Part of a small language model's weights: vocabulary 19811.
Each number is 50 + 12 x the weight over its row's rms, rounded and kept within 0 to 99. Layers, rows and columns count from 0. The size before them is the row's rms in percent of the matrix's.

# up: layer 6 MLP up, 1344x512, rms 0.0656, rows 1267-1275, columns 128-255
# down: layer 6 MLP down (transposed), 1344x512, rms 0.038, rows 1267-1274, columns 128-255
# gate: layer 6 MLP gate, 1344x512, rms 0.0636, rows 1268-1275, columns 128-255
up1267 098:55 66 64 53 64 45 55 70 34 40 44 44 31 48 41 44 69 43 60 34 48 69 39 37 25 57 44 57 47 57 67 58 38 44 45 53 40 56 66 52 49 65 54 41 46 68 45 66 51 57 57 59 75 67 71 44 64 49 26 54 37 46 57 56 51 46 44 48 63 59 62 41 58 32 42 49 53 48 41 40 53 68 54 55 36 57 45 48 59 29 54 39 54 09 43 27 53 53 25 43 55 62 56 76 49 57 37 48 38 61 51 50 46 53 37 58 55 38 73 40 59 53 34 53 68 59 48 51
down1267 099:54 42 59 52 55 30 62 57 63 47 45 54 39 62 53 25 52 57 30 37 63 73 63 47 53 38 48 49 50 75 46 68 43 46 26 06 50 33 39 59 48 52 67 47 57 44 60 40 41 44 55 29 51 34 86 47 51 33 39 59 65 58 50 58 50 43 40 60 57 56 57 20 66 47 36 21 49 48 62 43 46 60 48 51 53 53 44 51 46 40 64 40 42 63 51 39 51 36 49 48 53 41 62 62 56 77 58 68 40 36 39 59 45 63 51 65 59 66 33 47 61 45 59 48 55 54 55 27
gate1268 106:57 73 30 40 44 52 44 43 31 43 68 48 48 55 61 47 52 57 46 59 39 49 45 39 51 42 53 31 58 54 62 56 44 48 45 52 58 67 45 62 62 47 46 45 54 68 37 55 57 67 40 38 42 58 63 48 50 59 44 49 42 55 51 45 66 71 48 48 35 46 45 52 66 51 42 63 45 32 46 47 59 48 48 47 41 48 49 45 50 79 72 62 74 41 29 35 60 18 46 50 51 48 44 64 62 56 67 61 37 47 35 63 49 25 39 52 60 37 36 38 51 66 49 54 58 68 62 26
up1268 110:12 44 52 45 50 62 60 43 56 56 64 35 51 58 57 49 40 59 66 50 55 58 76 53 56 41 55 54 44 52 10 39 55 40 35 57 43 68 53 53 44 50 57 68 25 50 21 40 50 55 66 57 52 51 57 35 37 52 50 49 49 70 38 50 49 38 36 52 39 58 60 53 45 46 57 46 41 26 94 16 31 38 63 63 39 35 35 24 36 51 42 55 69 61 53 43 69 48 35 63 38 60 42 55 45 61 53 49 41 65 38 57 63 43 51 62 47 42 45 54 47 44 30 58 55 57 65 43
down1268 106:38 54 37 45 79 49 51 27 26 47 47 40 50 52 77 50 56 58 48 53 60 40 50 56 41 40 46 36 42 37 57 56 46 58 61 43 59 34 40 47 41 39 37 65 44 47 58 31 51 44 32 42 56 48 46 58 63 42 43 42 37 31 43 60 56 67 44 43 48 35 55 30 57 36 51 74 67 35 46 50 49 65 48 46 42 37 51 64 38 50 39 43 45 37 56 54 46 48 25 43 68 57 47 57 63 35 63 47 45 46 44 30 55 64 50 47 43 52 53 42 41 67 53 33 64 52 26 45
gate1269 092:65 66 25 19 56 51 54 44 36 48 41 57 67 55 51 52 69 55 57 42 33 46 53 49 38 50 67 59 51 65 50 48 52 81 71 60 59 59 60 53 75 35 57 45 68 36 55 44 50 53 46 34 56 75 55 44 55 40 52 43 41 14 68 49 53 23 42 63 41 57 53 53 45 57 72 52 53 63 49 43 48 73 50 26 65 47 59 61 55 40 40 48 52 40 30 39 52 74 46 48 43 35 37 79 51 56 47 55 46 47 69 50 50 61 67 58 61 61 47 58 49 34 65 57 26 56 29 58
up1269 093:28 53 80 48 59 63 44 56 62 68 53 33 39 59 74 52 52 56 39 63 39 41 56 47 40 46 47 36 51 32 56 56 64 60 51 53 65 35 61 68 72 61 59 31 38 53 47 29 46 49 53 50 63 56 64 52 42 76 50 32 34 52 72 63 59 60 51 36 53 44 47 49 51 64 53 56 54 40 42 51 53 82 53 54 44 23 52 46 67 32 53 62 55 17 69 58 45 32 45 44 58 62 51 42 55 61 50 51 57 72 40 57 55 36 84 53 46 48 53 66 61 53 37 48 52 44 57 35
down1269 092:57 79 38 66 46 72 54 65 43 57 52 50 57 58 45 51 54 46 52 71 34 49 62 48 37 65 56 44 42 43 61 73 50 72 26 66 47 37 69 37 64 48 51 54 53 41 50 69 55 50 67 49 53 58 65 36 47 48 41 38 75 36 47 55 54 61 58 38 52 69 49 28 40 65 48 50 40 46 61 34 66 55 56 43 46 65 54 43 38 59 60 33 46 25 60 48 33 38 59 70 59 62 40 40 22 49 37 53 46 57 42 47 74 45 70 48 52 53 56 47 48 53 60 31 45 54 49 72
gate1270 090:46 55 42 44 46 31 47 69 39 45 43 37 34 38 51 54 81 48 44 62 43 47 48 29 48 57 26 35 49 41 45 52 41 71 42 61 46 64 69 51 23 63 24 52 58 54 38 46 53 45 37 64 69 59 56 29 37 73 39 52 29 58 69 32 49 53 51 64 62 55 74 50 52 45 59 55 63 75 35 44 32 74 47 61 37 37 30 30 42 49 68 34 41 37 38 51 24 60 44 39 61 61 68 49 41 51 56 48 30 46 54 46 52 30 54 53 40 46 58 50 46 57 60 52 44 45 40 58
up1270 090:21 33 35 29 71 32 70 55 43 07 36 53 59 40 38 44 74 39 49 46 53 66 39 51 57 58 52 52 65 47 31 55 41 59 36 46 53 67 69 28 50 53 30 24 53 58 43 73 47 57 57 46 37 58 67 40 52 43 45 62 49 58 47 55 36 60 65 58 47 61 56 42 44 52 55 69 52 52 41 52 35 38 48 49 55 58 51 46 57 39 43 25 50 28 33 43 44 53 60 55 61 63 63 56 82 37 50 37 53 56 47 43 48 61 52 79 33 54 61 45 35 47 50 60 73 55 51 51
down1270 090:68 54 44 58 53 37 63 39 49 67 32 44 56 39 34 48 58 30 17 47 55 50 51 31 48 34 23 76 48 66 44 58 45 55 53 47 48 47 43 47 50 38 68 55 35 45 45 53 31 67 71 47 53 68 43 66 42 28 46 49 57 71 38 41 46 62 50 36 51 42 55 45 54 47 35 37 33 46 48 44 60 42 40 49 65 41 55 43 56 24 50 37 48 36 42 43 49 47 46 70 34 57 68 57 76 75 47 63 45 48 23 63 26 45 40 68 40 44 64 40 61 41 66 54 44 63 55 35
gate1271 100:45 64 49 51 44 34 66 52 60 62 54 52 44 32 50 44 55 45 47 55 72 27 32 61 59 67 58 56 52 43 65 32 64 54 60 48 55 56 49 46 54 54 53 58 65 29 64 46 52 38 55 49 48 48 37 44 63 39 44 47 73 56 65 61 62 75 59 32 53 41 46 33 46 85 33 41 48 54 50 66 51 44 46 46 43 58 44 47 74 52 55 64 56 53 71 59 55 39 54 49 36 33 62 53 28 34 66 66 28 45 37 56 30 50 43 48 49 43 48 42 19 68 65 50 54 32 49 59
up1271 097:76 42 49 37 45 52 52 45 64 48 59 46 63 45 50 58 50 49 71 33 38 70 56 60 40 17 33 68 71 52 55 61 37 40 43 56 42 48 70 78 51 64 31 44 24 52 48 53 50 50 59 37 68 64 42 34 41 29 40 63 50 51 56 59 39 49 31 51 41 54 39 45 36 59 48 60 51 49 23 33 53 48 52 63 54 50 74 58 30 53 51 50 41 30 47 48 63 56 32 58 57 75 37 67 52 64 36 92 66 54 72 31 36 47 49 31 48 68 65 43 71 42 50 53 33 75 56 44
down1271 097:38 47 78 50 58 52 41 51 44 37 49 46 44 65 48 48 48 70 80 39 49 50 51 44 77 48 69 66 58 41 29 73 44 60 24 42 38 44 40 39 58 54 48 51 56 48 52 55 50 65 56 30 52 46 43 57 23 37 50 27 50 44 54 14 43 52 40 56 30 35 60 59 68 41 32 76 58 33 37 46 66 31 40 33 42 62 76 47 39 46 67 24 62 48 41 57 56 62 33 65 53 32 52 22 62 50 39 44 53 55 36 35 71 32 54 39 69 59 34 43 46 38 31 36 72 38 51 53
gate1272 094:66 64 58 56 54 32 55 33 48 45 60 63 52 53 63 48 50 67 49 62 71 62 57 52 37 63 50 44 25 41 73 31 50 62 45 63 36 51 43 52 62 45 65 67 37 47 43 26 52 44 50 54 53 34 33 53 55 62 56 26 55 39 42 52 35 62 74 43 42 51 46 59 54 41 48 27 43 34 34 63 35 57 53 39 46 52 51 46 43 33 71 44 52 53 35 51 51 42 28 41 41 49 63 47 79 35 38 43 48 42 53 56 58 53 61 39 39 43 68 57 30 64 27 73 65 69 51 52
up1272 094:44 45 48 55 52 57 58 67 59 19 59 51 47 66 40 42 39 56 57 31 47 62 55 47 31 71 38 72 74 39 54 53 63 53 62 40 50 53 42 66 51 47 52 63 32 57 56 59 40 89 54 26 38 50 74 47 67 45 48 56 39 60 49 37 38 46 43 40 57 69 60 52 57 53 40 64 52 46 55 42 60 27 60 62 54 54 40 35 69 31 47 51 56 52 50 42 63 45 47 51 59 55 54 55 54 50 49 39 58 56 35 35 46 36 61 53 60 53 60 61 65 53 75 37 53 44 24 56
down1272 094:47 38 42 56 44 64 37 46 51 47 53 50 51 49 62 37 54 54 65 39 56 55 56 47 56 39 67 46 56 44 52 38 08 51 58 30 44 25 76 49 46 35 44 25 49 44 50 56 49 61 50 69 47 46 42 46 53 45 58 56 37 64 53 36 32 43 58 59 53 60 52 63 59 47 45 58 47 38 41 48 29 61 51 45 52 45 66 64 50 53 48 60 64 56 42 46 55 56 42 67 62 80 65 30 45 54 57 62 46 50 62 67 42 64 32 50 55 81 38 39 33 55 27 51 50 56 65 41
gate1273 095:69 56 51 44 54 59 32 62 36 59 47 36 66 39 58 46 33 76 68 51 38 33 69 56 65 48 44 63 32 36 29 60 56 50 43 44 53 41 26 46 50 51 65 64 53 69 32 51 48 36 64 60 39 35 44 33 55 53 51 29 54 45 60 23 40 37 47 55 40 42 60 68 44 61 52 50 62 51 68 71 41 46 42 71 38 45 58 38 63 68 44 36 50 83 52 41 50 47 42 55 46 53 52 54 55 45 51 50 40 52 38 67 51 51 36 35 33 54 40 58 58 47 46 52 59 79 39 23
up1273 098:39 32 41 61 43 40 41 60 51 56 50 67 49 48 50 51 43 45 39 60 39 48 36 47 56 59 48 42 42 55 60 60 53 50 47 52 58 73 44 46 33 68 46 60 39 40 54 69 40 73 55 54 61 56 52 63 51 65 52 57 51 62 53 47 61 55 48 53 59 52 62 45 71 49 49 48 43 50 52 45 77 42 72 36 60 45 36 56 58 45 71 60 50 39 28 59 62 52 47 37 50 54 51 55 53 35 34 47 66 30 83 34 46 65 51 50 62 54 55 45 51 40 52 43 23 37 73 46
down1273 098:40 63 47 28 58 51 48 65 57 21 69 39 43 58 33 35 35 64 60 55 39 63 42 52 63 59 56 45 49 53 38 50 67 59 54 55 51 45 48 26 39 62 31 65 47 53 59 35 54 49 60 56 56 33 43 55 53 40 57 53 53 58 57 54 73 59 28 39 49 24 60 73 49 38 54 66 23 61 35 32 83 59 69 42 58 56 27 43 52 44 47 57 67 38 39 30 60 39 33 49 54 74 47 35 31 50 35 42 52 46 39 48 49 48 73 68 62 76 52 42 66 41 71 34 45 51 45 30
gate1274 097:64 54 51 33 50 34 39 54 49 49 55 49 37 46 50 49 39 46 38 37 58 63 60 26 35 58 50 47 50 33 57 64 55 50 53 23 65 63 52 49 43 37 28 39 68 48 66 56 59 34 48 51 42 42 37 27 56 38 36 62 61 59 57 62 32 49 58 41 36 18 34 28 49 58 48 51 68 48 55 49 52 51 53 33 44 66 44 56 53 64 66 49 30 36 49 58 63 49 68 44 43 82 62 35 64 52 57 44 52 39 43 63 51 77 26 38 40 65 55 37 68 28 42 31 32 33 50 42
up1274 099:47 43 39 26 59 22 56 46 44 48 89 43 51 47 42 40 68 59 57 61 50 46 28 60 36 42 43 50 24 37 38 35 37 37 35 51 49 47 22 42 39 41 68 50 62 35 54 56 46 42 40 61 61 21 70 50 55 46 31 54 59 50 50 43 39 59 52 50 52 34 47 47 86 57 50 46 60 49 50 27 41 40 43 31 54 41 35 64 69 41 67 55 59 27 50 58 44 50 48 28 45 60 45 42 54 47 65 70 42 71 46 50 49 47 40 44 49 61 52 61 26 37 32 69 41 23 45 48
down1274 104:43 62 33 48 65 43 65 55 48 63 60 46 39 53 17 42 51 48 33 66 69 52 52 46 28 55 47 56 45 43 64 54 42 37 54 27 45 42 44 33 40 34 60 47 60 37 44 62 63 55 45 72 52 33 49 50 28 43 38 58 33 51 61 43 46 39 65 50 64 46 22 44 75 55 51 66 45 42 65 50 31 45 35 39 60 56 32 58 41 70 51 47 31 33 54 47 53 57 51 55 58 60 48 54 63 30 75 44 43 62 33 31 50 40 23 40 48 67 24 56 50 20 45 43 69 27 59 34
gate1275 107:43 54 40 40 55 48 50 65 52 52 40 35 70 38 49 39 65 45 59 37 47 41 34 52 43 50 58 37 41 42 53 50 45 48 54 62 47 70 45 44 67 79 52 58 46 54 34 47 70 59 43 54 48 63 45 48 33 44 38 46 48 46 62 48 53 35 53 58 65 32 43 47 32 55 49 50 62 56 40 65 70 61 56 58 39 70 61 47 42 44 47 21 47 66 53 41 48 35 53 52 36 54 66 84 53 54 86 24 40 46 65 46 47 57 55 46 37 36 66 49 62 50 52 60 38 41 48 70
up1275 102:70 41 38 41 28 57 60 74 78 54 58 38 46 44 68 43 68 62 49 46 41 54 50 68 47 53 59 43 39 48 63 48 60 66 66 44 44 63 56 61 27 48 50 69 35 31 55 54 66 73 46 43 48 61 46 44 56 40 58 51 62 35 61 78 47 59 38 60 60 22 69 54 60 39 39 59 58 36 42 55 47 61 49 39 59 51 57 56 38 72 59 62 46 28 73 58 45 70 51 56 64 60 59 69 26 29 54 63 37 14 64 45 48 50 47 34 58 36 67 59 56 68 43 44 56 62 58 51